From a checkpoint of a small transformer trained on Wikipedia: hashed n-gram embeddings, a smear gate.
Each number is 500 + 25 x the weight over its row's rms, rounded and kept within 0 to 999. Layers, rows and columns count from 0. Numbers have three digits each. The size before them is the row's rms in percent of the matrix's.

# layer 3 attention output (transposed), 224x224, rms 0.248, rows 29-31,61-63,93-95,125-127,157-159,189-191,220-223, columns 0-223
084:532507457483476502480508492508500517501500492513492476523501472512500508499464497480496500494513513505505469543556497508463497500495494422545520534517510494457507479497545544498530506524491547493513465540501531505478481469496499511517490489531493491525531520564518515516511483498473527503468536476476491506463478524498515490558502482446486494504545519493500471525548503500439477489442497502467509498494511547560506496529509532504496511530514564517499526500519469449512499470510444466493497517482470500523499491532536496510522482559511477519496491470488508496439524479494444483493553486504473483504511517548493513508458489500466536498508519496532515522476488493477496520487
094:492526493466535530517469549534494471481447503465514465527527503503471514510507457520496498524505508529500500518523484499512518495514497467505480516496475494488508505483542506518456505508483490533535516482533543507490488503489525502527493458502485497458464530496477511545475489524531514486471507472532475468453473481475491509479502522521560511510524504482517466466495479487472522497521502488483502506517506504540462481501510499545503462512491506412528500497520472532527506478515504519484520501496519510550524482536477539485518479500473473472500502523518444510509484477469405552483487495484512543492472503487479538464522495450456468535466481499488536488500523505522521500453
093:469543537541528467477528530475551491504501495498481525507496505513481556523520528471501539500531527473453501484477440469486500474546566511509508528481476464491483486466502456512512523510519558494531501511510520478512463491517528471502564535512514511471484481492529514517524487517500494511507481500481534505503548542508498501450511524487492516462484504469504493504469554503525499492528510553505524486474525496496470500528500507538500493470527502493521514537474505523477478550479469484508536493503549522517481519529438446478530510489513491526506494538517475490489510504493511508521523478504496476492524520515499523466507481492491519529434509510507500505501457520538526528454
088:497530512516487520474496510511486539495477528543473509511497487485512482506444460493460551499515486459453473493523485511529482503519477473492498520490482517478468503472518492541528530491506518463536507553499480549499513451485504523468525496522487494514513530515489469506525529536504465528492495454508491511488491499554518468546556544497529488528507537495497475547515477520535462454474482491498458515510494545539513537492477472506503504476514518517470517460482500510456518533466477481501472535475497492477471549455543501508535488501425550504497482533474476504498482524503496497505488546499462503522512523492512521506461502498473484486498503485540490517471481522499530485473
093:503504503479533520493473490489502522476443478474495511477498519507494500470507479515485498534517533512499510510526498495510521496501516474521551480508510553499454516481503540501499506477510518481515474472538472487475490503483546453519544508512488499504493516484448511524464483490498518483528487474521515447459533503467452544511475509520480529496518488511541514485530487492501488480532487453490480508545509505531472460504505457501488476483510480481497494471499490512474498514518530461480516514505510459451551514505497558551518472496508468481526533553495527523421459502527494467494441515430483490491491495468496475520443474462488482500479492522493470533488542502484507513519
100:484505507522495540512506504494512525500548550505489484488500482469464488537499458492466467512529496493520468520507491540505484489487543495529508505455509507471471484513519504495544537509515571454524544489483502459500479492471456476510480507506495508541501520491529496499487511504515493536523532477556546498487498490495515498474498518491578517482478457525513491522501507509517507490482516513538527500486521488502458450467533498513470517491502557481532521482441483494523484521491477518484552539542478520484490506502481483469499481520512502503494539514470475516517571501497487455524437452505481469490485493508476513536508480515488508512532444512542531506479480470525510504482
118:514487473515508523480546499520516503489466513488482513513494513473540496516496500469511528452508456484467467535503509515499489461486506513493510531478512496454496479533486490513578518482537526472506452436507522494496490507425498500508496518533510539519508491500433500486490486538525485520481496529477516471507495512520495455460534504487519498525489497496505536476479475522569469555523519486493541491482508517467517516509514479482520495498471527491523493486517500496487522521463440475499494474524518470523519500505473523474487526495465502497506450488509533502463514507503513484482486481496477498460527493422532516458517477493519494507536488531537502442498513541446502487519
099:484481525563512527519513495474550560511560511503506472566504528495480507477516498501502498469492501556478497509455523558454466472502481531501513478507480529510505484508493519495536478482505498500493498517516539483485469528549481472534516486516483488523519469554483487474546554524505466514485519535513554485514509462490472502512460480502468492530491531536465523473493480466492501516514503527518484489480471496474535519522537546522512515471520465512474487477482487534475540507521494529527499502512529532490496514484498487494508497460460547533520442453501522505501538498480525483508516492502497485495518476465509498475514510454487531452532523506484458488489487493474500506504
103:515476496469529517484495469462484520509491503504481527497522481501463520455534471518503461500494523484480522488535509504464511458512464514496573442499491492468520478480559493480501526541553502532545454532503506493528543504505547502505484520499503487474507476520465435474502545524511510517483486478515508520439540502507544535493548525514503506520490500530493492446485517517528477510528486517497536485532507484483449521497552495468498459513526536508479505529513477521452495445505488498518459497479528476498491496482469501465475478488465516483485524498511536542543523541474523511461506479510483497514480501524505486476509480503501479523509524527472506519498500501543487486502
084:489514484433505507485484520507523536514505501525486517521495490496495550531492455500481569527512490499527463556472557476446519521488484470542509533513510495507461544542503506477525520522510529550505447485481518530475475506493486535509498532512527538482498539516503491527505492512526488494490498523502523497522517502521522510525528466530488502500524496506508491488506481479480516455450523467465484512478496556521488516484512495448509478489480506492539515475515468468469508521507451502506462514522469485509498531481501480466474501543496543518528479512480481521498481527540463489559504511511484558495503501489559513446517489489475518525474497531518507536486507506498454492533
104:469470504505496503511529519502497490478499523504483457499511512485483544510511490492527479534484487500498517445513518486478471458476482518544522447549563464462509508454504520526521553540514499514511495468471521490479506489484509464485493455480515483491570489517498504530555489512538457511516508483496464497489544480473527464501507525586520547504534524515539483522494481490520518461528488461498517531498476475521545481504484504505482514515508550469557514504524492470528481466493493523523482516498532507488529490491489474460500498476487491467573537499525472517495476499496483511471506460515512491497513501490502523508490496536485487536491514490494480507509526471465548525503
079:469487542485501534487539490508518477528509523474480519523505511497525475517532554493492484504461495494471497503499424461482491486505559478529509471497492499454465462458533531514527572520498508524482494523476508428529448491488496480516480520492535443518486477510501509511505525532539501458526519511490493483478507512517522546503534489501503533498509517529490471481481486509572463525486503510498479492501484497446492503492507508508476520489498495511497479493489502441482470485519512462503501465516488461511485513498488429480508527514476528552535466524483513503514526494550517460501477461497495505539488523466535494489518464494502495503460503478533506487495523539519479519497
099:468482529542519455522519538451504543502523496506493490511513480520451524523508470495526463518477503498509531519510534532470549499522519472550466465502519463453533532497500529533521440487523465521529531505533499473485532528530470533483454501491500483505516497488447530543499497487477454509466530463534502508494530508445474489525462439435487489507463510477516462504528510511503540505494502440502486505485486509474511447506499467500479504482526493502509490468510483481523471472476521521503511499532456516490498507485500488499513498535494520479483486485505516541508519515487514500486498475508479452484526476524476481503513530505478441522504529495503541504509507503483506456474
111:510527492516532442518497512535485476557530500540515511531529490529469489487494498495511487513470444452500490495512459502467452563477524518529497466513517474512498484485511513499455498507472502485528487505551534511528491524436497526504487464531537491481493546492534477539512478521462519484470514487497495504506488485480544491461508507512523526475506467481510527502495508494512517493484465446459538527483517507502450480478477498521501528471492521465529490520533484502497492494498501462489513474411478461504529503521484479499526502510498474489509555517518497488546485492496485496507492525471491443502459536476478471520512511504483486534501491466502522467541533492522536529521
107:505488500543506508523497477589494513468500518497466526502503521494531506495510550527511483478519505501501535487470538510510476494504531500482473488442501477516482551483520530507502534496491527484519529463476539496492470534528531515534550515489489482486531502500524433507518517523480457553468462473494516490544499494558475454506472513480506488531479480491484519492490528484482505497484507503499471485469488523447523510531496491504486480498555482532501487499494485502463523442493467491484499479542507519554539456498523510449480467523505501498532488519530513477502499507513495467502514490513535520476512543454501504482533533540486483515470490463524507444509515526529523500496
103:457515524513530504481576486459516536497489514490499516507549453480451492487509511512528538455521507527493520492483503519509521440528504514520475500520512503492444502490528460518476505500527472528469506537483511515542547569496546528539470494485487497503510526518492542512540480509497524522511489510515486486496489516495503509479505486505464531477495519498563496482479498485490458552498511492508496513508511505497512525491506480498493479505508475510454477484491483491514428466502485468508491461482478516492495518489503438499510532463434526501528487454498496527525500526474529522537439550513481515518501483507508524438488476481501484463502469483506519494474498480538496477483
097:484503471505531497482455514530508491499491485499461520487550498487449500536512496534541490505469500505467513477502524514482500494506503488492475480531485516519437529484502481456474514535531520494507482549463473477512485531461490523498496489530514513477502525471489498487471497498519509476479465505500451491483505458486544489494493496507494513528533472506488486547489527481523503531540476495469495514507503551510511516492471478535462510538526533492516520521528548505519557463491458523495511536514530484508488464457482484503518491484488520524465555514548480491503527467498533490532547527511508477512528539524486515548492472523443445528491481478542487500495485541502516570506
110:523480496499491489478458527531484482498498488497478522493493467511514464497522518519514521459518510457518523473526473477476498527504477503518476501532541489450497494499476435511491512485592514487525505506502516522527541508469437525532519473496542507494476493526505482470524526507509515433495523478514503538476445500521465549492511504503543467482485501511475487470464532498473517497528514464505548495492506491506506505477490515494481489542501500573511458519518498492499522467515491476520539478498523506470464482479464495489467487508467530499516500511519495497532498544506522482513468489520536526491512518545539498508476508524495462529527492484522477419469530498504508457514
115:504457495500497522486517535487503504483470497489492516503476525462499485523525533552502495487518575519499492533503528518495500493526522476508482479519496483543510482498482466533499515511483498476519511466511501479527464478525473505457528482511504536501514504547491495497500483510539557498483495491511531497507464453509525430550471482556492514527491493502531521523474526504499515501446504462509527509454504528487560502541458485511480497534524496490536526466483525513515487488497488470528500486533513483505487536467477516528488461501466496482524536517510497529485501519491529517501469475469480517499526431443462474484492495487525466551480505470525551539510453478497501520532
110:511461515512533509471514502506496478494543484473508511493537518461479500532527488485503483487480505478533498518510502447505494558492500505546469470504469526534525530533499498482499469471490519511496523526496474511519496509491457529503461509464469493474506477492508517481490527491509520472521482487535536490520531478510571488514547466499493497516480460476482527510540504444483558474459504508458504457495500500561524503470480507490504521552530466489508461474492480546506550504504525489540507481474507506493453520494535521479470539554519486513508540464505496514499519464497532481514486518525529497494481469511520469490499517490511486481503477514527497480549554449525550488511
103:505486515515487506528494541513531484506473480507514485472481520501522476509513498498512467534479523498529495514484518506482507500529498503521489564478457509450510514497491521509494470487483516489450489500492511501527459495498484492469528566535531496492490452473487495521460473533513490521508528480515521497451504505517560479571499511507513463515467519526527524489534531521501541559482488526499469478472488497486494527511494482501464524529520493509493503467546473487514513507509467536463508494479450504509459493496517509489520547529554447496492496505494514498495537485470482517578482536511494503540512516489487442479503526451480495558459493499470506527526504493504537469539
109:477465493498501500559500486453490517474441473467471527469511476448507563502479489500509535496500513455496478498468540530568483466530468474443536496469534534535503507495498533489458503504496500506495509521488501492497519516478502505480476494496464505521487478486530508470530468490500504472500495489468514506537460528476527519473486485488480486539520496508517519536466481480489552516503506505497532524485511469493490519507511476517462503537447511515509499523522521482493511533491522483461482483469475548487499510497469498532482468515451525529470490529522467515516510478527490484515450475474549516552530535544506479487521505503526529546484518480476493474506493513552470488533
# layer 3 attention value, 32x224, rms 0.102, rows 29-31, columns 0-223
103:500493472529481497484496503477498512488531481532513516523501497490464512557473494490507490487468518472520474493518504450460497481526448453553511524529484510492529516493506515506545525506517503510479492542480529495489519453462481532467487489525515497526519538506476496551509475497467470500481506490527519526508490516488509548545541449466515457522484553511456500477560497471479539476485466447512490498512472532512465505525493470490491504515475496531484513498560508488447477497500500501495478479498484476547478491518545459512500528502483491503475466490473491520459490503499432519480555521512477450487518513499545529516524526524462510502511532505516539497480525498512491498494
109:469510516488536487542489534488483446487500521494511478502504511520496506482468461503509468519504524476523529496516480499488511470503504487524478511503494483516471470479510480484457513515516506524541520475526498510492491499451531478467510421468527472478467499501481528524533485547524515482449499469524464496482490498432533473499523471517557517511522510483538506498504480509508529474495500466502543533513530490546520485476507475534433515516501519454526453480491481493485533474463502516494475493485527460521539497523475506503524494554511489501512516538472491493476483500462440486520485495460504514529469563519497465482515504502497447527490491452472525472507501521493504530484
107:535527548500507531511501490514482514473520493495449561525524530487492525529527549521503463543511500495460543526512460520543505511528543497498509468422461506517495464460487499525516562502549527483532465504488488485516476510519488505498534504523512503450493472530499481492491499499472496489511509481539503518489507463495481491524501492502511469480510504484466530531475550479538480507535513501538511511503500467517493502514525538524514481486531506490498523517522485544496493455559458519540505443523517504526471472526498480492514496532488473500535494522505506501497546485536471506500497508467524466497481492536505488492560481511468531510457491528495517497490465532539536499480
# layer 3 MLP gate, 576x224, rms 0.288, rows 0-12, columns 0-223
105:472479511500519495480500511502528481492514560501505502529501550538498510530518517516523497524522530482552523518438491529486458514453476484501519492512493497486480492467475442470517478494422476473483481507486462473492476497528525487515513465539539496538494475505513561506500503491480493492487513446531490497478532513489509498493513535518480492570489495483499505478491468521477544491509551536496459505523518484525492489483487479471496501477510523552512481487530532474552530468461495519522527467540510527518524501528480503515526476528551474527492508509471521535494499493505516503504512470485516507488546495476522493528493453477492502544489543478487470486478475506541483504549
098:508486494476476499533489491471468505495466504456491489470537495505517497526486489515494487464522477496525470491559499517495490491447504470499458499473494516483548546505533504548545470492504513477483458532483453461528494488478515483495550501499499503506478426485510543506514499494507494507481517496491477494533533500492508506455527534512461478482480496522515513478479501510549506502509444501528472508503523526503527424457505542461462531483494532437514539473468479467554541516487491527502529501475467501536497492485488465495471513485499496470493489492496503478508474498537482503501506468478453473507464500502503476518473479522517457457471468538520477454500494485507500487504
092:536467467496531493489472498482476497443505548488513528463471502515496531471498475497477468530491471491515480507445522482491505526547525518472503510495486520497499516454489517537471529510459452485504508516513473484501483446535538513509481525498551534479526479458488482459507481484483481507484462462464512524490550500525475485532499481531452475533508493515495503538483512497488505460519483495475524513470492517479535466497465516479475544473494499519503498529493496527539545489468513502494492493488441484479522491509499518488505480502476442504500466468469474475474471457490489497496475507480573472520489496519491450538524527540484497532480496490457484478484485534540490476513
101:520491499544495514483512494518515492535516514508475513507477470527523481485487499495518532490489482426524453507500554439489503547505511515493515491490499476550500491512525489512487562497471540475510495499518506533487518520498504471499455515494509527492506495500482509562493504492476506506488540460475462528460482521492491466526536510503518523520483489476512497484534496481504472505481526527490431478497542549491452456474447483502502514523480486465553527497465508467470495497498546495508552490505521476465506503520445503529471521488452470501453499494501508474528466514531502511506501489503533512525508477507491512504438526515496542546480503531537530508492529502492505484445
102:505455483520500475511464530475465469501514530456490523476499476468533515508504520508489506460502477490510466513479511512457503489558528474472539504515512486480454483548488525521485521527542514528533486501454462500517479488434525477511472489457513511494496524563493533498481522546493515490521505475496503524444518496486518479506522501458526513460502498489505506519507500496505491489473495460493512505497517471492511485497568514523470503494482530498471470503517472481534505520508523529525460488469492502477476547536469470537487502516485490473538503461506552468482510490508481481512500498449565502532480543470519497528513494501542492516511493529524518518577514498540473505480
094:493534485449513545518512490474508481537547530485522463527516514456530484506490472488520509505486539469509492483506539507521537486539489502506508510508497497480485525489513519519533502512488522490503460482486511461508501496478470538460516483540529478484480492503498519493487463497474527534491472494531499422530526494514507517438522536503466502544531473546498482489514448519561478485489512530487500499477467508474482499500525460528477520561491493509510547472477524500533483470511529493518550481455468521503529478500507492500540508479416491472508526506564486465512467486464479516508489493499531517520511479552475496488491472492504485548532520494498506485518512509493503512496
099:459549478487500489478508525478492500514505543481461491509563460516487508482487471505478499533503480476513494487500518495481488498496505455487480462477519482463522487523497543518477531527469533463473466524522495497520523465507543482475516495468544475502448495503527468456528504528481512489514496498489488504493568488468483533468509493474481458469473502513513490563489500484490556561484494524510485487500533482493491493471490519493508500528510548541485498488498536500518508495507504544504482474540497474456535453530511513466556506461485475460511499482483454486495510460473518487505492535464504469497498529491496515536498524509478501520488470542455467473451486501518536532512
103:493521517530496495444515481469492517542505448534465463487505497471527476518512534493487501478547476490480489480490498508492545492465523513493526497481463498464521512527474584555504534497525495540526536544504535501479525546515491503531480491482476538480477503527523482522518492517527502527502531490464495502523512503447476459503540543463505482545522523506461491494478504487462488480508493470506480504504462489499460477492560517533483483455499500509498515503514506523497483503477465513483548498559492521493528536500495501457515486483511520504486535464456462529472534452481495503496506484532491495501510503495508538520533504513487453513515507514518514557535514504460515507494
099:540494531489524464515535501516507514494495485507507512518497491498452494498473500463461489489485517511537494482494455471485510488493464498499500453474531477508484488458518503537467537513509461521536470554469491476522484474510492524488492501525532512498508500498504479519507507490482520492549476461549489476490535529515495470468541509554462515449541524534532455506473466492485444480513469514516513498468500531481521497489511509517499526504466513462496515524489505483500527503442507498459477542524525477526505492455501500486485549526512522511484516514476516489441478467520510492493520500488490550528454483486489491498546514497509460460512504504528478457506467498527428442513
099:486521531500467464528503509510522480476517522486532452512436515558476498489464531545520517508518478509489530497514442496488509505483514494492495530481491478472510469517516494446512520510494509526505493503562448515504522481527537493512498490523464509522496502458462487531469521482454500492516482464522518458500507504535510487541529529528456545540506480502489511467545524513495515515549469514531499480506508467501484510487504491526496537472491506461534513522484472505464482513504519478511492472498500475461458517535511476487514511496507484481514484497506508533504553473527504487500514574465475515513476563552515510526467440479503490496494490531486559509514510518473507483503
109:523503519514494488500515462493449484512487455521507507505520482504503466473503505488535512501499497485482479517524505526494528500498478519530505455468532513529499500497483519489490481472449489473477457554451509522496475480536458498457539505508541505554470514489460535540493466510494455483544547488488488509496496526482488483503474533539540519497525496497529532504495503511494512492515536528524504492471502527489447533556470525487538506529492539495507462513463501484500489467529466473495440479475515523515559460504534558483550475465498474530531476519502494470523533516495542515509472479465523527468521499490463494530529510476484490529494492483530514481538481514482505502490
098:491503558523517502475476489510477509510465497473461504476478478503502478481474496475544499480481488494482427490529495507470510479509450513514531456505458480514519469484518517517514499527471478501498512528527511483451508471494529499496534549516506467512514517525530485480461492510435502528532499487526486480533517486500532508528497484513505529493533554538506516478510474495490508494518509517517481538470547503545480456522547513519490499489547481513499479532535510502499501495488501511506511515449510516501542545476510512518513497506468483476485487512492513438454469469525474530517516461468470487492427509503481518565520523502486504499518532490535498500494544548503460511452
095:484515505481510532468494488523503490492503485516475537430494444463512506521512493502509512457500528451499542522490495504546456497518509494518518491484470538472495479477515518503506484498480519504517487519525477492509492507460502464507473470473475470505541477503492463506477469488510549547478489561502441464537489526507506464497496508487458479551541476518485475465493529492524493502528514499463444494514550445525513449500541524517511530495521494490498487467476515489474524496513482484514471460526508480540471443518493528489509505495531489477511484485474498509509466523509499459489515492503484540530506501502508547491491482504531531501449496549478524471477451455518483503522
# layer 3 MLP up, 576x224, rms 0.293, rows 0-12, columns 0-223
098:496449504528546466464469520507538468558534492539536511463552530531524534475516514521517495470485474494507512481475505510500514508490497556467493524563503492550520510487491487488459486518500527446449502518509495497478509506502522490516496461520514533506522497488506496502504499506483506503488502461458482501491490464483481498476523516528509503506536520467482472486507508518482479448522479484497476464464498476455453487478503478515488487496483524513514490521515497506496514478471546495459521476508553524474480451524482537481481517539531531584474547472493497536503489477524524517483516517533493530463520516511534476501480525523513454514547491500507523475503480524480520475501
100:484456522458499500485466512481506526531506444521503467505506464488464547472494472482496461504525490493490455467512517506441486478492500500528476499511507488532513534522514516471514494482490491500519486529484517480462480504511518503484518483507478493467480510516514556517511546441505501469546523491463462481552536546531503505469536552520450422473512503537487547524484493534519506466520495474486512495463512514520490474546491507476518489484499502512491477479510461473512514522471502494467503498523478503549483525491465457523470494484465524460492495536447507508471490490514509507486510506484479507506483505525509521491512475545514459485535501476523514523510515464524443519537
098:463529504519477479474509439531452483527524529491517489489484570529506478461547487532480485493467454495521474459504460519472526521510485518455470470537501481459504483489501523442503528496501427474498466481492477480536502455511478525485478478521574474464471504479502512494505533483511477520486519492534508500496525487529510511518427486542495478534506502550487486498529508482516530512482534465528503477484511514485515486553508511466496469490495517537493491477497505519482493511484546478490487505530461456503518505498543504513537463500525530513507521528496456489487510483486534481503503520489504479499476511480506485467469554497485486501471492485530493492510531489469479502498
104:481512499486494514493506539529528511508484491441533502524466482528511501510498534501516507499519468484520510443529512468498473494496456487515479451478491446516495503520507454522501524531500498482485508561522491504507468520519535482504502553490495508505515540484504494495471526539536487454459501505491469517532546470509543497453505481495495490529506471512489528506546481475474482483517493475477541516558471482500534460502500481512510485484507455470515494495466550515461473496555516495493471508455518498511463481488497503481508492512496505468524464538493525532485453500520542503495533495476558534471479522552516469510487515518540492433471477517512495486522532462498522497494
102:500492498490448458516509488515485528509497506512532493508471481489533488520493502507466516461453439465521480513516491499483527524496487523491494502552457532514532457499525525550522497497508526477509552522497482508497505522496514525530509486487532531510474458512527494500500500478490501478541495486525501520542462461506546510500444465508495550493467461524529449520511471477500484527491484472529497463524512512499529527497500526425502523441511502484499491508461536478531523523545502457518494497535495520501474529461509501518507471511543482498512505448488516500482483505496498506521533531483508498501478523534525506488532543483474472473503509479487484451506457471484441512553
095:468442514520526520549548472501493473484543499475511492494477497500513474529522488473478499500458485462471512500484537554523475492496511532496559562507502463513503533496486482478532512503483479531507528521434491468524480511527478519474466494505535440482478517502514473496495491479475509515528473509492525445474506511456500466488514511492477520521533488506491528470530506494488493511474550505500518501511508483460530544519508497489495473500490514457512529461514476506589467527537486518454497457477471527512500458481498518500538517532467510505492504488520535485491499487499499489495528531480497506473463479501489471458528490503494488502486442540497510512540539498517481497466
105:509476527542472512532519493479508493518451467492511519473532501505526474509473524526486492536506459483554555499438512485559496509515448502491463503514513482474491522463473458499535535542521471489503476484481513508476503548483511499491517498512508503491576480496484488519491507514488482505508517493499497503515447433522460516505493499471496478489528523506511478521487545486474497489496463480519472538565453453523528499462470509568469509499469522474519504483475519455536499478501501512538495524481511479547540504523502436520492500504476483501534522479504475498512495521498509521480532503481475526469497469510526523484519539525502476483479494493522521491531508499495500465490
102:538523453526515532500467502553528512520504519509451479487505483536512472544504517488467481493479465467508513500498498533502458523489506495494479458527445490469488499485526547511535499458473514519560513522543530481518496494511472503489480492529492515479453493473487474506500462532486519512516478499471503530467492511517505503477493493527497509546543480464472492477505498487508519538547543502519499538520505483492454519519476518525529458551519478497498502530514492511494436479538503510481505506493460477481513531475522515497484482532508509508512506508505509435434502489531518509494469458517529517522458536477480519548524515494471494488510456498519528531534533541525485492526
098:542536453500507526507515547462511503488501495477499514476507521508515512475475523512466521521526481504495494488506489470553529498541517445499564511515493499487509521522479532507461501486507454521450514472490534523473486481468522496494519512464505509474550514466516510481502515524483470463542494487472492491531477482508502498493456523445545521517484475505498530498515520535481556573499484483498514540491467518478473529507511475505518500430532498489520502506511472490491440529498511470509488513520509482484499535456508506465493452488500490512504513485536503483515488532495456498475547516502472543506493532490507461500494495487468519542497489499451541570467486516483504513502
098:511541481493507503497565486519536540491505476492456519481490493540513485499483504535496489510523503486499531535500456488522506543518471475479483519494509507528457507531494527478515507500497516520515470480537498519520512519518490473487504522472492520519457511483523520522489452540478475468464537498459464498496519446481496526498559522520498478473531502468530532468488474464467533557500534515510500494515516451490509485546471498524467566524513493484487508514513512484495480528487466468535497511507495543467485531537507523474481528475508455494502507459517487517471511501493540486481485554468539535518498447479518508540479473462518504507508512528553498468521506514497455491477
105:485519490514508490525498512504502508485503499471516493502446503511501444507545489537466485535476465521499504462520514478524456459511521499512482520521475537513510482516465501520479515514533536497507509463538464492473500486501520546520468522494483505498500498519537482528468517503472522510486479530500483519474480510500501523540496490502452447492441488511465511510510490538535465479485470493492484513558493437501575528453498468505481482512521481501479532444523489501466515497460474540520506514535529498501452541486493454500482530525516517441478505464506479481497509463531445511488517524503492494522498499518454512494492482528492485455537496529492475473458504506505508466540
095:515495442529479504533502480498529519483461491479496492529511519532495513507462540548480505484504531517482481516462479496545523513515521483526496522463540504475500520497562508521477501541467517508524517488496506494504531478478483536532468441522477487485475507477512513515541488522550485519479515504443490532505444512519512481501511500528511548441522468466479520475523522491496502499477476505511524449538498526504505525456483502508499489519509510463536517530501531534496525464486509521500513485558504494518474531457514476473473522506559503528498518490482508493534486512493535473458513509480475529444523517474474506448461485531500451505455469503507516503499480511538488497526
097:448478493480531511508524483472503530496472501499498543477504502506518530539518504516486495491497505471530549469475500477530430463487481506522469519479506469478473535479497519463489535521480485515510500510503463491522494504502469508489556486454456481509551480528514505479519502485507505499500466494464496456488476536497495477456495478487522506541537466530531515473505532477501426556500500487466525529523512523472500498495517517543516482512514500497469500517543535499520512509521495477489488560540516446496537522522523518506459519536484490484531479478475481510465504508526505528491509548471530554523481494482503492558445494493525524496534522515494540473496476494508502484485
# layer 3 MLP down (transposed), 576x224, rms 0.321, rows 0-11, columns 0-223
100:481446485500533478470475494497492430476480532474476473517498517528575512502468461529508496514507533479523524504466490504489480451470492503499514498524507511510504498504455501535472507530444462493516471484505495477513488529498529474529519516519458500517513498496458515491523486516465453480479546461479549470459483448509502487482505541503512526510465497504479480526490507493478539478519504535489479472564535464523474468445494492495502463493532519470495497489523516490519480461461513486499511515535507483527507446522505479472505504499486506458500507550499501542479530495523510505523518487521509553485504506518485443493523444456477484494535498501488535497491525518510487496513
101:512522516441478516475506494481495495511482412524457499513523500460499517510511490478483473492526487501521447471521516519480510520502523460495491475470485488507535547524504528477519485495468511501498463554492469484462502483485519529492505525490475514505472499459489535492500540493531505504541471456486495515493496540493454513482548532514469451454493501535501541500474542537531476498493490521539496536456514498529476443501481498478523483492452569534519499488497471495511525518489491470466517470506474518513502527446492494516502512501507483456553498515466509537494469511515473478534487502483493476533470493516492489506496493542492486503528480521541479470523547495506477515509
099:489560476479458485500518468523497520529494500485479469489484496516450497495526510469513479506518438464525475494491506534522539518479479519490516450528508468460500472528545533492529509505491501481463465462479474519528490507538467482493499489509527473459505500472507518517485541474484465501501505520466506469445492495533491530505463492551555491532501471508484470490524512476512494519505488478523494499503465500525529453522528516465449529509524517526470501503531496503522490492490557498501496509525457468492525541495522486536501506454517515546494520458543461529495488498464529483505504495488512475552493485500489523505494499511464548502538478525546481472497499541498488555513
101:473567477461516532491504448528477515557516515505508496472469467496493533492499512507486476504500508520507509461505536535523446500547474488526508486493479467525499456501552442515482480483481500499482516546514490523482459505487532448512490524491448464531470526477490487502455500539482485477467506497475497513487517482483536525453504462497487484535499507507529557491498513468484523468505470514535506514518490482478482497504536507504492486488515465499464508505474521549508479498534513471494489492436507544539494475487502523513528529473460486503511485531465548523517486505509530466530516510458554534508480500559504508523508500497516488458464495496473484483473505492497507511481
099:503516534502492498512540446496496519521510481507504471477481498500517515487504496481520540496498493464515531491555434507539505533490516523458518506516450516497477465521515531556502510519458517501559513542492539506501553515523488496517521510466526526519468464460500496516538464462516493482515487484527509510544511444514505497488493492483529539479456470553513485514500468497472470501460517471532484468471468485538512503490484478494485511455477509488485473493498487510497498540565464469522486538477462526484523494510509480503506487485516532512484497494542499544508493566484475505509527506465484484492492541499530481505542506505500462481499519483481533493494486511499448492556
095:450503499545540516524483445495499399500525478471547452456478510514514496532505470539503524497529469499509521507491499514552481501510533524499481513500499513536507504468534485448520539508492485483498495507522515456531481503544492501538542529461487489490462519482484480488511496476468485483534493524465484502463521500478488485478492495512525493485490500495512534453490500473517543516475471546513519520487536480495530523497492493519467491497499495535463509452456496511515522494510480532465491472487512465509518497485477539558528550479495491475498554477511529536489512465498521449514485528452476478493516493531514498486533490521472548500510503481490505507513506531502518532497
107:491471482508476503471529526501501445527467491451510520495531513517474515542513499525474514482522493441538480525453488502553511489496444547496491479523517499489473513502481486522554512494516516484486475499501529487493487547512519481468489468516507505484498503521479486527458463528490511488504546456476492481514456456498483474550510504498515518506514539513495484513504481478514504498456466489524497496543433439534503469471560523511473499518484517530475502488499532477502494493481522480593481521495462468514506548467485494528495514472496495514527518467518510472500488479513495521526506460507526490477514489488522480525503516521509487438462538493523543497492485489504483492514
103:552498515545550520506482535495502514519499470506459512516499485502487441501479496460444456494502457494516532465515510542493489564501514505459511489530504503500502537488500523516510500471500536500505495501548515478488560521516486509497503533548502581555476506547519528475459490531478498514498491514479528507513489524533529535471502527521467533519490473472455517489494519494474510503541523534479511511508493474477470483512463463536495464528510489518464462484469502510490459476478508506484500518461495496508528528463536526516526502517494488508496533490492509505463465480513501520529502479556538501488467492493458523510519512495496456477548479487537486504527508479495478491527
099:511539454503489527497493504503565497480475505454544529491526500479532499454506496567515541504485510550498464512506485515517520528543501470519532478475480550488478505536505485475510516507507482503503503491556521517495499479482479479528526486522482526473509502516520526529526466543521470493514489523521453469503502490476504503499495519487545526542506494501501551486508514490468551552507515470527514509486465500481471544469496516500481465493482524485519474509496519489493470509499492481516520537459481483513489520459510503489499469519546491484488524528527519492544487538504473543507456470515486502475497480507468504533496457497473474524488508489486566583493508539504534529475
097:497530449488557467540529474470531535543483492496493477515475494496479476532486498523494470465494501475521539483497441488502514510515478497513465530524485475501502488562444529490514513481515508512502508532545471536485483496509485463471513527478475495518515500516507513512506510505526492481452484478481481466468479480497454490502518519568477501489503487475489513455491477468419556527493494485543493466505474490522523516530481484499519522512491521519499472490455520496487482526498504469559507518527525493498504506513462481512517530526480488525510517453493540508484468529489503544473513549484541460523499511504513494532540451492539534505521492512499498509516499475507494554517
113:510486468480497500506492520477543505477490522481460507488476551514520491536546503468458477544516486550527496507464515502501476499487508477466524537514464483487519556469460505508505494527530526525527497508561484480477483505451503500537454516514501494476516473515524483473474543486486497532494477482520522545485506440516486499537516468487472517534512506498509448537495500508524466495506486495476471497550488475515525478458550500476465485494500489536503518437502481494483496546488533530549535517507505476486467543501462473474495509542525515476489502494469504492489494490510507478492485526500440474534458503497514515463479468524486505495494502546464508491444496522524499489511
094:473511432490473520524477519503536512483468466494500510544526473480494530485453497574462488487520529561520473537494451513495524519497503480490520485495519505459528488448535453487503499531479491476531559506502469511529451501468512532510502466510511497527531535528483535525538504521526475512463521519459508506463467536505508495508516532489477501472501520464501541515531507522495505547486530507479516498501495505515522538491484504501516477490494494507487491491530518529514500493488496534465500492555504500503475493464492479474463495497496485519492474524484519500505536469466528513477485457491517509465486507478520534458534459515531436518471498497461551486517490506504548496504